Each number is 200 + 20 x the weight over its row's rms, rounded and kept within 0 to 999. Layers, rows and columns count from 0. The size before them is the row's rms in percent of the matrix's.

# layer 10 MLP up, 1024x256, rms 0.0929, rows 376-403, columns 0-127
104,181,207,206,163,209,168,242,208,183,198,193,195,175,193,218,205,180,169,193,197,183,196,216,155,207,220,194,196,191,198,195,179,197,201,211,196,225,200,201,192,173,227,190,207,201,191,172,228,201,214,177,213,204,193,197,185,211,186,198,208,209,203,183,205,206,204,153,251,244,186,194,219,223,250,210,212,216,241,213,165,178,226,221,201,171,193,181,185,240,184,184,207,228,243,194,222,215,199,236,207,211,221,184,195,204,187,155,223,198,167,198,141,160,196,211,198,205,236,185,223,205,195,190,211,220,228,215,176
017,181,185,216,195,218,189,202,164,207,195,188,213,182,175,225,189,212,166,190,176,236,166,189,163,221,196,154,193,168,189,194,228,184,221,191,201,190,235,198,220,216,214,236,160,212,226,188,172,241,182,207,180,165,209,205,202,189,225,199,221,214,167,227,201,205,196,193,201,212,184,224,187,228,209,182,202,192,231,165,167,214,188,191,208,197,218,193,197,225,195,201,217,186,192,204,219,202,212,221,194,173,181,198,211,205,209,186,203,211,218,230,216,170,185,224,180,194,247,196,212,174,194,217,225,185,200,192,183
094,142,192,191,217,258,173,202,161,194,188,191,201,209,190,218,204,181,227,192,183,224,181,241,195,189,212,201,203,214,184,229,202,193,210,213,206,215,203,214,241,226,211,221,205,201,205,161,197,217,194,246,217,183,175,179,172,155,216,213,224,185,200,229,170,216,198,156,182,217,211,217,193,193,214,185,200,190,203,192,201,170,186,215,172,198,198,201,167,191,194,187,218,214,187,260,233,204,176,185,197,191,195,204,205,186,260,206,196,163,222,194,207,215,205,222,229,206,193,177,206,163,192,157,213,238,178,176,192
110,197,145,170,204,199,189,213,191,193,186,208,216,203,198,249,203,212,207,162,206,184,170,235,196,207,180,214,202,224,211,197,179,212,168,194,207,226,241,181,192,158,199,219,223,217,209,241,183,191,192,218,201,212,159,224,232,198,214,189,258,220,218,184,178,193,207,191,213,230,160,239,197,208,198,211,184,160,187,209,197,209,213,205,212,222,240,201,206,218,194,178,226,204,215,212,203,173,185,201,187,209,185,217,192,225,219,226,201,239,212,231,190,202,196,211,215,166,216,192,207,187,176,181,195,189,201,206,198
107,174,171,164,205,191,161,196,186,203,166,224,200,216,215,199,213,197,204,215,195,234,156,194,214,244,185,215,211,204,189,227,206,225,180,217,194,225,221,186,205,222,210,203,205,203,206,158,187,231,220,188,166,177,238,213,200,226,209,191,194,222,199,203,196,215,234,202,158,191,169,197,199,204,193,196,205,193,204,190,168,244,216,229,222,206,233,203,220,193,223,206,193,196,176,160,193,223,204,197,214,182,209,178,209,192,241,199,202,203,221,205,239,176,218,207,173,209,195,213,215,147,176,205,193,200,188,213,149
125,208,178,194,202,192,193,193,207,197,231,194,199,193,197,249,202,183,196,189,215,196,192,202,183,209,186,179,195,203,241,218,192,230,184,209,176,183,194,200,207,190,216,244,221,219,218,227,203,242,168,224,188,184,228,215,197,187,187,186,223,212,191,186,209,189,185,195,214,214,176,197,168,203,191,210,193,190,245,196,214,184,137,201,195,181,210,193,237,220,224,231,202,206,179,179,187,178,208,183,208,197,198,222,216,246,188,230,194,160,208,204,185,182,163,185,188,172,197,197,217,203,236,174,202,183,222,223,191
122,214,176,197,196,190,156,220,166,204,165,221,184,175,203,227,190,219,209,209,213,196,175,221,167,241,205,198,205,181,236,228,202,236,180,170,209,179,156,211,226,245,241,230,191,185,219,195,222,176,230,203,218,183,206,204,207,221,252,196,203,204,203,195,207,182,195,192,192,230,209,218,174,183,197,215,203,199,198,181,187,201,194,196,184,209,234,194,229,213,138,174,185,248,216,199,197,192,206,240,225,189,196,172,208,196,232,194,209,202,233,190,219,180,202,171,203,197,197,191,168,202,184,268,192,211,178,202,142
105,220,180,224,180,199,185,216,207,210,217,199,192,145,166,235,208,179,227,188,207,194,168,202,198,213,206,167,203,208,242,246,190,199,217,189,208,235,169,165,222,234,189,224,177,174,206,203,214,223,173,194,183,144,199,209,199,192,238,217,205,226,184,211,192,186,185,195,225,196,192,225,202,221,184,230,195,189,218,202,205,222,231,184,226,216,202,186,208,184,171,195,206,172,204,220,201,186,208,214,220,195,180,195,194,235,185,180,206,185,245,182,223,198,206,208,211,207,196,207,204,211,159,216,193,215,198,199,213
105,189,179,154,201,194,213,235,206,248,167,197,228,191,197,238,211,192,209,172,216,174,167,187,203,238,202,214,195,223,228,207,188,240,146,213,202,213,201,222,260,194,200,203,198,231,192,220,185,176,186,209,236,203,191,169,194,208,237,192,197,207,182,201,193,196,183,172,225,194,200,216,182,222,225,223,180,182,190,184,171,187,198,227,190,216,201,187,226,164,182,195,220,166,237,216,191,201,191,197,210,193,164,178,182,199,208,198,202,217,250,199,215,196,213,208,231,195,181,182,217,187,218,226,213,205,167,200,212
110,195,209,229,206,192,199,216,189,218,209,211,194,197,210,202,219,187,192,188,196,207,184,190,227,191,185,182,205,167,191,188,201,202,217,207,163,209,176,206,212,215,222,190,232,184,208,178,220,193,198,261,214,207,170,217,207,198,194,192,215,191,192,197,213,201,179,164,203,212,205,226,157,191,208,203,206,206,227,161,199,195,182,183,194,219,205,210,177,220,205,158,227,156,195,208,189,194,219,199,196,168,206,183,209,206,188,188,204,204,216,217,184,195,218,201,193,160,222,193,187,191,235,217,209,206,176,201,217
110,232,178,198,188,245,196,192,204,209,208,231,164,216,208,207,206,191,216,134,195,176,192,205,167,218,190,226,209,219,208,214,221,200,226,211,198,188,204,157,230,192,231,225,212,195,202,194,180,200,162,203,173,212,230,223,174,163,203,166,218,213,209,218,207,196,180,210,221,200,183,223,211,188,206,224,194,187,182,148,199,202,177,224,197,196,200,188,198,206,192,205,217,192,173,226,213,189,213,194,166,196,230,179,183,233,168,220,210,212,185,221,236,179,174,186,218,194,203,164,184,207,163,186,216,202,192,220,192
113,193,206,199,233,224,218,174,208,217,225,244,163,192,154,204,196,198,183,210,214,216,192,219,177,225,172,189,191,224,221,199,201,203,171,232,197,219,220,189,196,215,230,181,228,187,180,230,218,234,192,219,173,199,224,196,179,202,199,213,195,200,205,208,164,230,197,195,175,208,172,193,190,215,198,184,259,193,240,166,197,177,213,185,200,205,204,155,177,207,214,157,222,218,219,174,210,197,189,197,198,176,199,185,208,218,196,202,224,198,194,213,202,196,205,185,215,212,181,189,219,168,223,181,177,186,166,209,175
106,183,208,184,187,192,214,209,184,186,207,197,195,184,207,223,207,202,194,198,178,174,203,233,193,198,225,157,204,214,192,206,244,182,179,190,228,221,237,221,197,217,198,212,213,212,183,183,149,236,214,203,194,180,243,201,201,215,189,229,184,222,192,198,214,239,197,197,202,210,198,206,215,211,205,209,166,194,221,200,202,225,188,218,228,217,242,190,187,223,182,231,213,191,222,247,214,192,187,210,195,219,163,213,213,218,190,203,213,181,174,202,223,179,217,231,198,159,196,158,190,165,169,211,190,156,196,190,184
121,187,205,180,207,183,200,195,184,234,187,246,175,200,174,220,229,209,198,188,230,206,191,228,179,212,156,193,204,222,205,158,226,182,186,209,197,218,168,204,233,212,195,239,197,197,214,156,191,205,214,184,203,205,190,187,157,216,182,230,211,184,194,218,194,224,181,193,211,180,174,188,172,210,184,228,195,183,213,156,190,216,171,196,204,196,192,230,189,178,206,224,211,214,189,217,193,203,189,247,202,169,158,177,207,189,196,188,203,174,197,199,221,204,223,213,207,213,198,174,243,204,161,257,202,207,176,176,187
113,196,199,222,220,174,179,238,209,204,173,186,203,214,174,210,205,208,198,135,213,181,191,228,190,211,200,207,193,179,183,154,212,202,184,192,246,187,187,208,214,198,203,228,185,205,208,217,200,185,160,221,200,178,204,204,216,202,199,169,182,241,201,176,206,208,200,216,193,227,203,209,185,176,195,183,196,143,229,165,153,191,209,187,238,212,209,185,163,209,191,215,216,201,217,232,180,200,188,209,217,140,207,201,213,205,185,212,190,175,174,202,229,200,191,190,212,199,211,235,202,182,195,224,223,190,174,198,183
110,205,183,210,171,177,200,203,227,201,180,210,187,172,160,200,208,230,204,195,143,200,200,207,157,237,237,171,197,180,178,218,211,185,181,214,223,201,220,189,196,171,207,205,203,169,216,209,209,212,202,227,181,196,216,228,215,196,181,228,213,195,203,220,164,246,173,177,209,250,197,226,187,203,233,218,227,190,180,185,205,194,172,207,217,222,159,208,180,198,199,207,189,205,198,207,181,207,208,177,203,212,203,194,216,222,190,204,204,197,201,228,219,197,229,205,226,197,212,198,230,193,226,198,157,165,209,210,204
110,213,182,213,204,208,196,175,201,233,203,205,200,193,210,204,189,178,195,218,207,197,214,182,205,199,199,236,196,165,229,183,216,232,220,250,201,208,197,193,187,191,196,214,193,159,232,177,185,211,181,209,208,180,198,213,191,204,178,176,195,198,212,202,172,187,237,207,203,183,211,207,179,212,182,188,230,187,237,216,182,212,189,155,186,231,209,179,179,193,179,206,191,212,200,171,226,194,224,210,229,192,149,215,213,223,212,202,219,188,208,190,200,177,201,196,154,197,231,219,189,207,214,219,200,194,145,226,172
111,198,175,185,170,191,213,212,199,213,189,192,173,219,191,200,208,216,213,201,228,216,212,164,194,183,205,209,182,211,193,209,228,181,226,194,213,182,223,205,179,180,205,205,173,229,210,190,208,223,210,200,187,205,207,210,194,178,193,223,233,174,183,185,213,207,197,193,191,211,192,206,229,233,187,217,212,217,204,179,196,226,150,208,192,229,240,183,231,195,174,195,176,234,191,195,219,226,209,187,180,200,178,188,213,204,153,192,236,202,191,199,191,189,204,168,202,192,207,188,255,172,187,184,166,214,191,194,178
125,193,193,200,170,202,190,203,207,181,172,190,184,195,188,234,220,203,211,170,181,185,179,165,144,212,212,211,174,188,219,216,200,190,239,196,217,173,186,206,255,185,248,216,228,159,210,182,204,212,246,203,220,204,185,207,213,175,219,220,194,236,206,203,184,186,189,168,214,186,189,235,197,235,198,199,218,167,201,196,200,179,167,207,187,188,227,218,204,155,204,173,228,187,172,212,184,185,215,197,223,198,194,200,209,222,243,205,175,184,205,218,226,180,212,213,177,193,203,212,209,169,221,184,174,173,183,201,222
110,183,178,237,232,217,183,176,185,168,193,176,196,166,146,242,146,219,196,195,222,185,178,200,175,216,195,197,165,216,170,195,203,235,176,186,189,222,230,199,187,189,175,213,210,182,218,206,202,188,201,196,212,202,212,202,182,160,212,229,193,221,188,233,190,199,193,183,213,228,206,209,187,219,214,235,193,185,207,206,170,225,213,191,212,201,221,195,225,224,186,215,200,223,194,201,177,205,185,219,220,228,235,197,201,204,224,197,199,225,216,229,207,172,215,184,201,169,226,209,199,206,199,180,212,188,200,190,179
101,185,207,208,200,198,195,200,207,249,184,230,185,201,211,210,212,224,212,164,203,211,162,174,200,212,181,220,212,168,160,171,214,187,211,204,182,234,195,166,204,184,199,231,192,201,203,200,195,224,192,191,236,198,186,181,194,215,200,205,200,223,178,202,187,193,226,220,197,208,160,216,170,165,237,212,208,220,198,186,166,188,183,177,224,221,190,159,170,196,143,204,174,184,220,206,219,197,178,230,210,200,195,204,206,209,188,186,191,187,205,206,213,193,189,224,192,177,209,212,161,207,172,238,189,186,204,217,177
094,223,160,181,176,197,200,189,213,175,256,200,192,176,160,184,191,184,228,203,209,195,202,207,205,184,162,217,193,195,187,200,200,209,224,210,207,220,197,235,185,213,193,227,172,181,210,156,166,186,213,219,177,207,219,229,170,197,173,192,182,214,181,217,186,199,204,168,211,235,203,228,167,160,210,175,188,199,214,215,187,184,215,208,204,194,188,171,210,199,200,195,187,171,196,238,241,219,198,196,198,204,207,222,189,213,260,186,181,215,224,234,187,162,205,194,227,181,207,198,182,185,209,177,185,190,186,169,205
118,203,169,166,161,222,197,221,210,189,191,224,185,173,203,205,208,197,177,190,199,214,195,196,197,244,205,208,199,175,195,170,229,213,184,206,202,186,174,197,214,222,235,227,181,209,176,140,207,218,181,219,215,216,201,234,191,167,202,211,224,220,223,192,216,248,212,198,222,241,195,180,219,229,220,205,201,206,194,192,190,206,208,225,186,202,235,181,216,180,219,228,229,171,203,204,189,224,209,222,193,172,206,212,233,246,189,168,189,203,198,189,221,193,170,184,172,189,197,247,243,201,202,201,193,186,201,203,197
095,225,208,186,199,225,200,175,191,199,167,208,180,221,207,203,201,199,228,206,221,212,211,234,190,249,176,165,221,204,214,164,202,209,204,215,208,195,190,203,194,223,216,218,203,168,200,185,142,204,201,201,234,176,189,230,215,203,194,215,226,198,218,201,194,219,180,183,209,192,213,208,211,195,232,193,194,206,178,198,183,220,180,196,219,186,214,214,199,228,198,167,216,182,204,207,233,166,187,205,202,171,179,192,201,221,203,208,187,253,173,188,209,198,169,250,188,186,224,191,189,202,208,229,227,143,175,211,206
115,170,202,209,199,207,204,187,179,215,225,195,216,185,193,206,174,209,189,218,152,201,160,214,146,212,209,213,221,178,214,188,250,191,188,194,216,192,235,193,183,214,205,186,202,223,214,217,190,250,235,223,213,184,207,226,182,170,205,219,181,216,166,220,198,204,205,184,190,249,191,228,220,200,180,181,218,240,196,201,183,195,189,228,178,236,203,200,198,204,187,190,195,208,171,175,219,185,219,217,214,231,213,184,190,200,220,205,205,207,201,198,183,151,204,239,205,188,213,194,222,185,212,182,224,193,202,223,198
110,204,196,216,191,198,204,204,170,185,193,188,178,162,194,178,192,202,165,196,221,187,164,229,219,186,225,223,180,221,198,195,217,210,195,191,143,200,241,210,203,147,206,221,180,205,213,231,228,211,184,226,221,194,203,179,176,216,187,192,182,186,201,203,172,211,221,177,222,218,187,217,143,223,163,209,220,190,203,194,160,205,201,203,204,166,207,173,210,251,178,184,232,198,196,239,188,174,168,204,200,220,199,185,183,197,210,173,219,186,192,197,200,164,177,201,200,179,209,203,244,192,194,210,218,188,211,235,205
100,225,218,205,213,218,228,229,216,235,229,193,192,213,201,213,202,179,214,211,222,187,183,176,216,199,197,203,233,248,187,190,232,207,194,216,183,183,202,215,199,190,231,197,193,188,226,231,163,215,216,182,171,216,158,204,189,191,195,216,187,168,224,218,200,219,194,184,221,195,193,203,208,177,220,206,217,181,246,196,183,198,190,218,249,189,190,203,192,186,208,165,208,174,200,194,205,203,209,223,185,200,168,218,196,242,201,201,227,208,207,206,216,207,182,184,207,188,201,183,225,181,211,208,205,140,221,199,199
116,208,192,224,202,206,190,171,215,181,179,150,224,203,183,210,231,196,184,163,187,209,187,235,181,224,196,192,194,183,192,210,231,211,215,206,220,198,152,192,173,204,188,199,223,207,231,192,199,212,216,252,161,147,195,193,227,182,163,173,193,202,230,228,208,188,157,189,225,222,178,234,199,214,217,192,174,229,183,173,175,218,218,188,225,192,204,206,208,210,201,193,206,208,214,191,186,192,188,181,195,189,215,222,224,189,223,215,192,216,185,207,199,194,194,208,172,191,230,199,214,210,201,231,236,161,196,195,154
# layer 10 MLP down (transposed), 1024x256, rms 0.0883, rows 376-402, columns 0-127
107,231,198,187,169,211,188,214,208,169,171,182,195,203,167,181,231,222,205,193,181,202,213,216,189,183,172,226,210,219,200,217,181,195,181,177,228,199,234,215,208,193,217,184,224,184,181,199,243,219,218,218,242,180,179,192,212,186,231,201,155,170,203,195,219,174,188,200,176,178,197,191,205,227,221,203,191,203,223,204,209,181,209,196,194,213,219,186,196,184,172,174,210,211,217,195,209,203,212,218,187,207,197,184,131,222,201,195,194,187,202,225,180,188,195,187,197,232,209,200,241,174,205,194,191,192,226,163,266
015,199,230,224,231,225,155,176,229,209,215,219,206,226,227,195,190,217,206,202,203,193,236,207,206,204,216,212,210,196,203,196,170,185,176,194,171,205,186,175,240,194,175,186,195,196,215,194,201,212,226,194,222,239,178,178,197,163,169,209,155,195,197,220,208,209,187,238,179,171,231,220,194,190,231,214,219,189,174,222,209,187,213,171,179,202,205,181,182,205,174,190,223,234,208,239,230,177,185,204,213,237,166,192,165,189,213,220,170,238,195,228,188,216,199,205,170,184,193,190,185,191,220,186,216,167,215,206,189
098,203,195,223,184,205,190,261,206,199,201,219,222,183,194,229,189,212,181,188,175,222,166,202,239,220,202,214,202,194,217,211,192,184,203,223,221,245,170,214,219,201,198,178,217,204,214,184,203,186,190,177,219,218,237,199,231,186,198,192,196,205,192,171,168,178,204,198,195,199,190,217,204,199,214,204,203,203,171,196,202,187,186,172,205,224,164,187,224,173,213,151,236,197,190,213,193,220,188,207,187,190,215,182,168,179,223,204,183,204,207,208,188,149,200,246,217,175,168,185,198,184,208,198,201,223,207,201,184
105,179,199,217,211,177,215,206,236,244,168,217,222,179,211,200,235,211,185,196,196,196,205,227,175,203,239,183,216,237,179,222,181,193,184,220,208,182,217,196,197,236,224,207,201,225,226,199,174,213,198,217,210,221,155,222,202,198,193,202,192,225,200,203,220,168,222,225,182,157,212,214,205,193,194,185,217,182,208,225,213,200,200,194,178,175,187,221,186,177,212,157,202,223,169,171,165,208,223,189,197,193,224,207,208,204,179,202,172,178,205,184,202,218,196,213,168,212,168,194,184,217,204,176,179,215,172,189,215
104,207,163,202,228,200,184,206,186,208,221,179,182,193,200,204,184,180,219,183,170,213,201,236,211,224,181,223,187,219,262,208,196,184,198,224,216,191,192,173,185,216,198,167,219,225,205,189,207,181,202,187,211,194,234,184,182,209,189,229,161,202,205,180,190,211,191,184,187,198,194,209,218,198,210,195,182,226,195,170,200,193,171,171,208,204,204,192,197,186,243,186,190,227,206,186,172,229,231,187,155,205,203,201,221,157,181,225,203,242,200,198,215,221,223,196,197,236,203,186,195,190,237,214,192,217,212,244,190
120,203,187,194,186,196,191,193,201,196,182,207,184,207,218,198,209,195,178,212,225,170,227,194,209,199,202,201,233,192,227,209,230,242,208,244,206,202,195,217,161,187,197,202,209,186,189,205,183,235,203,184,194,195,177,184,156,228,191,203,203,195,224,219,206,188,214,199,170,204,210,170,171,220,190,221,223,197,243,187,175,161,156,193,174,206,214,229,164,220,186,230,196,199,179,230,198,181,205,198,205,224,190,212,194,230,223,201,236,253,232,198,199,196,197,210,228,215,147,194,143,193,192,200,213,235,196,240,187
123,192,216,216,173,230,189,172,226,191,197,191,209,201,190,198,168,241,212,215,201,210,190,190,202,179,198,220,201,214,231,159,213,196,144,173,197,181,169,222,219,213,187,216,194,212,189,199,173,183,219,212,186,213,246,190,174,182,180,182,189,165,203,206,162,193,181,217,237,193,212,185,207,194,234,198,181,160,225,174,194,224,170,194,178,203,178,208,231,200,222,184,196,235,183,210,205,209,200,216,205,134,197,237,185,169,202,180,148,186,214,208,236,222,212,201,206,189,161,182,186,170,220,212,202,179,229,216,205
107,206,211,245,230,195,208,209,137,192,194,207,199,216,203,163,181,196,218,214,192,222,198,214,201,212,208,202,187,183,226,158,226,171,203,205,206,192,189,187,197,191,248,187,207,204,175,193,214,182,184,198,237,201,195,236,199,204,219,202,198,200,171,258,188,173,153,187,209,224,220,189,215,185,221,214,203,186,200,212,193,196,244,182,218,187,205,195,231,182,203,203,197,194,207,210,166,206,196,221,206,188,245,169,215,205,150,213,147,212,245,205,184,186,191,206,206,207,192,188,151,220,183,203,152,216,210,196,169
105,233,208,189,220,177,221,206,211,190,179,197,194,169,222,204,177,179,194,171,190,165,222,209,217,202,233,196,194,210,206,200,211,176,180,184,237,204,206,215,182,171,171,181,224,227,209,184,197,210,198,222,195,190,232,182,240,198,178,200,203,178,188,205,168,174,202,173,204,192,192,203,208,195,190,205,221,195,218,230,209,197,185,218,158,179,186,180,227,212,184,199,206,181,180,188,203,185,223,207,171,211,161,213,201,233,205,160,192,174,201,206,183,167,229,197,216,219,183,225,201,232,218,192,204,200,182,206,225
112,201,215,243,209,210,168,195,239,203,232,198,195,197,232,225,184,243,166,224,188,187,211,205,239,196,220,212,182,191,182,198,225,164,185,200,202,198,217,182,194,181,210,186,222,221,231,218,214,227,183,233,196,191,197,246,194,224,210,192,182,171,171,193,195,226,169,211,212,180,174,213,186,171,211,239,184,205,193,204,205,180,228,193,201,206,177,203,194,207,205,183,207,195,217,205,186,219,171,176,203,237,195,177,198,185,180,225,187,200,163,204,216,177,192,210,231,210,175,204,183,197,214,195,203,214,170,215,210
114,212,227,232,207,184,186,160,205,223,193,208,185,176,208,203,180,203,219,190,145,206,213,191,216,208,203,224,163,190,178,229,191,175,212,180,177,171,202,185,193,210,222,224,197,210,182,195,167,210,213,184,184,207,253,213,194,159,202,193,199,196,193,204,187,200,180,218,202,218,205,187,186,199,214,186,183,210,202,192,185,187,218,201,170,191,186,181,210,174,221,237,170,214,210,219,201,185,208,183,201,194,217,200,186,202,185,193,202,210,209,178,196,133,158,198,187,199,184,206,152,218,196,225,227,204,185,202,212
111,211,159,178,189,164,195,254,225,188,208,203,159,175,216,216,195,200,237,212,173,215,181,193,186,201,193,195,207,190,234,199,219,187,221,172,200,226,214,159,213,188,190,180,213,158,213,188,235,197,226,190,242,228,177,212,256,198,191,186,196,227,209,198,199,186,187,233,197,194,239,204,192,177,205,183,212,205,197,177,196,180,177,248,238,186,199,205,192,214,194,207,210,209,219,248,203,211,197,173,170,203,168,222,192,187,179,238,200,212,185,216,158,215,197,185,211,225,173,229,223,222,178,188,194,213,215,190,202
100,212,181,201,205,195,278,198,194,191,201,183,227,198,210,199,185,191,170,224,187,172,232,211,190,192,229,173,225,231,162,188,192,173,197,204,199,229,233,210,172,186,168,184,241,207,202,195,209,225,215,166,192,226,207,193,189,253,191,206,173,218,214,218,225,214,172,218,183,196,196,193,200,174,198,184,165,216,207,213,188,183,197,201,174,194,225,195,200,173,196,173,189,204,231,207,211,174,201,199,214,207,196,201,200,216,191,236,217,200,219,158,201,193,215,198,222,219,180,191,172,178,224,228,176,204,201,205,181
119,144,202,183,201,174,176,227,227,205,205,176,186,172,187,167,226,210,222,213,216,230,186,197,180,161,196,176,201,180,203,208,179,213,205,156,229,197,225,224,184,194,195,206,223,196,199,235,200,191,183,220,174,177,201,237,238,226,184,212,232,207,178,219,226,185,218,224,180,221,221,226,225,187,195,198,190,194,219,227,202,178,197,218,205,185,202,229,179,208,206,177,224,206,206,233,246,196,195,192,192,193,217,196,184,190,188,167,190,192,222,198,205,199,217,177,218,214,208,196,182,173,168,160,177,208,240,162,210
106,213,266,216,200,216,185,202,252,209,185,202,239,212,209,198,192,185,229,210,180,173,209,216,172,190,206,189,165,178,207,195,211,184,180,194,220,211,212,215,229,185,214,182,215,191,205,212,216,177,196,189,215,214,224,188,195,210,196,264,238,239,178,220,221,185,220,244,213,174,228,160,184,219,182,233,185,208,212,196,166,163,225,217,199,196,172,205,189,178,191,206,202,154,210,181,187,188,200,189,160,178,216,188,187,202,210,197,198,228,178,189,210,190,219,180,207,196,207,190,178,197,196,215,199,208,218,205,196
106,220,210,221,183,187,213,222,223,221,213,199,227,203,168,218,167,228,246,191,180,195,199,173,192,199,211,184,173,208,201,192,200,230,189,193,193,172,180,217,172,185,205,201,238,179,181,196,208,177,184,174,195,215,232,223,219,195,229,208,174,199,175,192,194,174,182,189,177,187,205,220,189,178,193,174,184,186,169,193,214,193,184,206,212,182,213,176,202,197,179,177,134,223,201,191,234,226,183,214,228,215,206,227,191,165,189,196,156,196,177,209,194,232,211,165,184,229,191,214,224,231,201,204,203,181,210,171,191
110,199,210,231,226,217,214,228,157,208,227,189,218,220,224,235,236,193,203,237,200,216,203,237,211,215,197,219,181,193,202,167,214,201,194,191,183,214,223,220,194,181,166,189,195,211,194,178,182,173,170,196,228,221,185,187,181,177,146,177,212,174,149,186,202,176,185,235,210,242,208,196,241,200,187,229,202,159,217,216,227,208,197,196,152,201,164,206,188,189,195,174,240,229,195,189,234,202,241,193,184,182,205,248,197,198,201,202,195,184,185,214,152,205,201,194,168,214,207,208,208,220,216,218,187,190,204,207,220
103,208,172,182,237,226,171,197,186,191,191,209,221,180,221,218,232,175,239,174,204,204,209,219,155,195,194,222,229,216,194,216,177,176,207,187,199,195,175,188,186,197,165,192,209,184,192,178,237,212,186,209,213,210,215,231,194,185,233,207,220,248,246,189,184,220,192,217,240,191,161,191,219,193,188,208,174,205,169,176,223,231,199,157,172,180,206,175,186,204,208,234,197,158,199,204,215,179,228,194,205,198,205,216,146,150,216,208,204,218,197,180,232,198,197,221,207,190,193,211,186,192,189,233,215,204,194,184,180
120,179,189,191,187,200,211,229,210,222,205,187,202,203,202,197,217,196,198,189,233,205,202,184,190,196,202,202,172,209,180,183,192,198,148,197,199,200,197,197,207,207,220,238,171,218,215,189,240,240,233,187,177,191,180,203,220,215,195,210,168,191,239,194,214,237,170,186,231,145,221,220,230,231,175,192,179,182,218,181,176,183,193,162,221,225,201,190,234,164,191,170,206,229,198,187,183,211,185,193,215,194,213,200,170,199,226,193,171,156,227,232,225,185,180,214,202,227,203,188,213,210,202,174,236,213,216,206,192
108,187,207,172,194,175,184,172,223,206,191,206,179,192,135,257,231,215,202,189,196,186,194,256,207,200,168,215,208,182,199,180,235,226,185,209,194,217,188,184,240,186,214,181,216,175,196,187,170,221,191,191,206,186,195,201,200,198,190,203,211,194,181,212,205,208,209,167,197,198,183,200,222,214,175,232,210,234,223,182,209,176,206,231,177,204,194,213,179,175,223,200,207,210,209,197,222,215,216,230,206,231,193,189,220,179,208,166,220,182,204,178,211,187,214,243,204,187,187,227,171,154,205,210,198,205,217,185,214
103,228,196,178,198,214,183,204,214,172,216,218,183,180,212,198,197,178,243,205,163,204,159,194,175,215,195,214,171,213,180,225,184,168,237,215,217,152,189,198,198,212,226,195,213,174,188,164,197,163,198,177,197,191,190,186,213,185,195,183,194,209,263,215,169,186,239,179,195,172,205,205,184,209,207,174,220,195,186,189,176,211,177,192,192,220,199,218,189,220,231,155,218,160,178,229,209,214,201,210,167,181,224,214,189,192,190,176,210,201,228,146,220,197,197,181,187,210,213,232,188,222,186,206,230,218,199,174,226
096,195,218,206,228,192,175,219,190,192,243,209,222,205,211,189,221,171,193,189,201,237,209,210,212,177,184,210,162,244,207,218,216,209,190,216,199,185,211,199,231,197,213,213,215,215,199,200,222,203,199,191,213,209,187,200,226,177,154,189,211,171,183,197,203,167,191,230,172,166,227,173,197,192,206,245,217,222,183,205,236,205,229,191,230,190,168,198,188,223,210,190,182,175,174,205,211,226,186,213,205,204,192,172,154,195,202,217,183,204,211,196,199,241,178,231,216,182,212,193,201,230,188,169,209,205,223,203,183
110,183,157,196,185,220,174,196,217,238,212,221,184,178,193,202,204,167,158,235,194,209,224,159,194,187,175,241,194,203,218,189,191,200,207,184,190,217,197,199,176,221,184,186,183,212,198,202,206,219,190,215,247,216,162,188,188,192,165,203,212,187,219,182,216,175,221,213,241,192,203,156,194,180,199,215,174,216,198,184,180,191,206,203,181,215,223,194,226,181,222,172,229,220,229,185,141,187,223,184,193,179,235,222,214,217,197,147,212,242,193,177,226,208,191,154,185,210,185,222,209,223,231,198,190,227,219,202,226
097,209,220,211,203,224,171,190,183,202,218,198,180,212,235,209,188,195,194,209,224,185,188,211,223,227,241,174,183,197,197,193,199,231,186,198,181,214,201,187,171,207,186,216,210,174,216,245,200,202,216,171,175,217,181,239,202,229,173,210,159,201,202,180,215,188,185,186,197,204,216,230,219,189,195,200,190,235,207,206,188,196,184,180,193,213,200,191,192,180,158,205,182,231,143,229,200,166,182,183,186,243,180,192,195,204,205,201,201,189,213,189,189,188,207,186,226,202,161,173,194,232,195,222,164,195,195,203,211
108,192,190,192,225,211,217,182,196,201,190,172,162,177,212,213,171,201,186,249,234,197,205,190,166,242,189,189,197,195,215,204,194,187,222,205,183,188,211,199,183,185,194,208,193,172,198,181,225,194,219,195,203,194,192,216,211,192,190,204,183,197,167,210,213,220,225,180,235,224,169,176,212,167,180,180,193,207,182,216,181,190,205,229,246,208,159,185,161,196,181,231,182,184,185,199,204,192,219,197,190,181,194,204,159,206,222,203,188,223,205,210,192,181,177,200,223,250,146,235,204,161,203,194,214,169,203,201,198
111,213,191,202,224,221,196,213,198,193,180,253,220,188,201,218,182,178,247,198,190,227,234,194,229,240,169,179,213,193,186,247,211,198,238,190,165,191,208,189,180,189,225,190,170,194,188,193,193,203,217,193,192,208,170,174,216,221,189,200,200,196,212,212,192,179,216,199,197,211,205,177,192,191,207,220,193,206,221,180,186,187,201,182,182,222,233,190,208,188,190,205,188,175,189,209,203,210,176,221,198,224,223,206,221,186,152,205,214,170,187,253,177,230,191,186,194,210,199,197,186,200,189,203,189,222,173,185,158
105,219,184,174,230,159,197,175,205,232,243,220,210,227,224,194,192,212,199,176,204,227,171,225,196,200,213,191,208,196,202,182,158,179,174,211,210,209,175,262,204,182,150,193,231,224,188,195,210,215,219,216,214,190,171,186,184,200,234,190,197,204,197,192,174,186,201,206,184,221,188,204,198,208,190,207,224,206,190,203,219,211,199,164,172,182,194,186,196,162,226,178,208,208,213,195,262,225,223,208,205,223,215,202,197,180,219,223,208,214,212,218,183,191,239,206,206,163,241,215,215,202,199,185,191,192,193,211,202